python train.py --n_layer=15 --d_model=128 --n_head=3 --activation="swiglu" --norm="rmsnorm" --norm_place="pre" --rope_base=1820.0 --bias="none" --init_std_o=0.0 --beta1=0.95 --weight_decay=0.0094 --decay_fraction=1.0 --decay_shape="linear" --batch_tokens=[8192, 16384, 24576]
Each number is 200 + 40 x the weight over its row's rms, rounded and kept within 0 to 999. Layers, rows and columns count from 0. The size before them is the row's rms in percent of the matrix's.

# layer 8 MLP down (transposed), 512x128, rms 0.0694, rows 65-68, columns 0-127
104,147,218,178,183,180,131,224,186,224,210,171,267,257,196,232,299,222,178,244,154,198,166,175,240,175,187,157,208,261,148,174,224,276,261,137,254,175,206,172,181,190,105,237,244,191,171,200,162,178,190,215,182,185,145,178,187,179,166,58,264,133,188,216,159,211,142,214,223,210,256,243,226,214,164,234,269,183,230,233,170,203,262,158,226,201,228,192,210,158,207,235,224,294,170,189,234,205,265,171,173,176,239,222,119,218,241,196,185,207,271,144,223,212,171,191,142,205,156,192,229,227,163,240,191,125,199,201,195
095,271,201,154,259,212,216,179,119,140,238,229,211,200,134,305,210,229,319,255,231,206,173,172,232,201,173,210,291,203,216,179,163,248,261,212,220,259,192,200,173,229,175,161,245,245,160,170,287,202,204,207,197,143,180,183,158,187,222,225,221,167,169,211,186,237,226,170,277,179,207,236,199,180,177,171,221,179,192,197,132,238,162,172,119,252,167,249,222,164,179,222,166,174,167,218,214,183,208,216,158,150,178,143,158,232,153,194,159,138,192,108,214,177,159,242,211,171,274,197,157,161,191,162,190,117,150,236,181
100,101,228,257,214,185,148,163,192,259,308,209,187,149,194,197,221,244,267,175,185,227,163,188,174,155,255,207,160,179,182,170,149,238,191,207,216,170,221,171,152,196,258,159,296,152,239,243,177,141,191,252,219,247,193,230,248,145,138,165,153,153,165,192,195,198,227,184,246,173,186,216,220,154,231,192,190,191,231,182,242,203,195,197,142,147,166,251,197,198,187,219,166,160,156,198,242,200,250,128,102,252,189,256,220,154,215,103,224,280,233,194,275,156,212,206,190,188,222,204,220,219,225,124,183,256,206,144,197
108,129,197,191,220,258,152,218,184,210,215,185,223,256,201,233,123,201,181,225,152,214,190,146,163,210,176,169,189,258,222,186,280,217,270,157,265,210,168,257,188,155,179,201,179,199,242,186,250,305,230,134,219,175,165,217,281,286,120,157,251,141,162,194,135,201,173,239,179,176,196,178,156,202,141,192,232,224,202,109,136,156,293,165,213,214,195,245,176,189,163,224,269,147,206,205,169,178,207,191,242,231,207,187,158,208,227,213,241,160,253,260,116,203,176,219,149,231,222,156,171,213,152,243,197,182,214,219,166
# layer 8 MLP gate, 512x128, rms 0.302, rows 66-69, columns 0-127
104,170,173,204,233,197,176,201,190,169,195,259,282,253,306,234,209,215,191,185,242,202,160,200,177,227,135,142,184,168,204,195,185,195,147,227,167,162,203,235,202,205,223,184,184,248,237,155,178,212,173,208,189,183,222,274,225,163,242,200,249,227,200,277,261,297,199,213,213,129,227,155,148,227,169,213,183,181,169,162,253,281,246,161,143,207,224,230,198,258,178,178,140,269,252,204,211,184,273,161,266,168,190,174,250,181,250,152,145,227,198,221,215,102,212,194,136,297,239,163,227,181,198,222,145,166,227,231,270
106,213,201,307,184,191,189,199,154,151,150,205,248,241,150,167,241,205,215,179,253,199,200,169,177,228,181,226,105,150,180,177,312,141,161,141,314,218,209,192,241,197,213,131,143,181,197,163,186,210,215,212,183,244,233,206,171,257,136,181,180,188,199,270,158,181,186,189,160,219,218,176,203,217,201,231,185,259,253,189,204,173,197,259,205,218,148,185,131,127,149,207,207,296,183,229,277,229,243,160,202,234,215,197,219,210,188,216,155,201,260,224,249,179,233,272,225,174,127,269,186,239,196,200,224,217,130,177,153
105,169,224,177,160,134,153,231,181,179,214,228,193,194,99,221,157,179,218,215,149,173,175,254,323,162,255,187,237,211,179,216,238,104,174,219,175,156,268,180,165,223,205,164,116,277,236,190,188,183,256,209,191,259,226,213,152,176,221,217,253,265,174,225,272,226,186,192,254,205,176,146,239,168,237,205,178,190,163,182,234,258,183,204,176,182,191,236,163,177,288,140,207,223,187,234,142,219,163,218,197,243,214,192,204,260,203,162,219,281,159,271,265,216,264,212,164,217,238,219,232,198,222,224,128,263,232,185,223
099,168,174,277,114,248,155,272,246,229,166,174,183,216,252,227,232,306,225,185,147,266,227,146,173,160,197,166,161,190,202,152,144,213,231,114,236,119,232,237,207,143,209,212,253,178,205,196,217,213,209,194,212,201,178,152,212,159,178,228,198,229,169,159,200,174,197,202,213,283,278,189,210,185,250,201,298,246,178,130,170,165,218,195,211,195,186,247,207,176,238,171,154,147,237,235,240,196,192,229,225,171,200,192,236,240,284,186,224,245,89,171,177,280,209,225,197,180,187,264,235,218,184,173,236,225,194,258,242
# layer 8 MLP up, 512x128, rms 0.31, rows 66-68, columns 0-127
099,152,218,97,189,183,134,218,199,185,234,247,252,174,280,258,163,171,222,169,242,174,224,185,199,201,196,214,227,216,220,224,229,192,154,184,178,194,132,186,177,180,256,184,153,215,232,169,189,290,222,160,189,240,230,236,149,224,229,271,214,147,222,226,204,224,138,196,189,147,223,158,213,211,97,189,189,184,205,190,304,172,322,243,212,232,106,167,188,190,169,127,160,171,191,177,237,174,228,192,215,197,211,209,181,202,210,174,139,127,223,163,130,159,163,223,141,173,245,211,145,151,204,195,226,194,239,224,285
097,173,229,177,166,175,208,256,264,155,126,126,258,164,187,215,159,153,195,250,218,201,228,140,201,191,139,211,213,252,198,205,214,153,231,219,157,228,217,188,223,181,201,236,133,207,266,229,200,174,193,163,169,181,211,120,231,198,222,185,201,198,189,242,277,230,193,253,210,174,160,274,211,190,196,222,203,105,150,197,80,253,230,212,237,194,183,235,148,83,233,172,269,243,231,200,204,160,194,218,238,232,215,167,184,144,177,217,213,110,93,167,169,220,253,138,183,227,174,251,244,154,220,184,207,210,186,188,219
112,158,204,251,249,248,252,210,274,179,254,178,265,236,113,213,153,246,209,139,234,201,212,116,148,235,165,207,135,263,210,149,197,230,254,239,183,216,232,238,237,143,261,205,219,251,287,202,164,248,253,168,222,263,233,233,226,238,167,174,164,142,166,192,146,144,153,212,231,237,191,155,193,169,138,182,196,194,175,212,241,190,210,163,231,171,177,130,139,198,167,194,175,233,176,191,255,158,213,226,190,216,302,200,193,250,202,143,244,121,273,200,214,228,167,173,174,209,215,193,243,188,229,205,255,183,235,254,222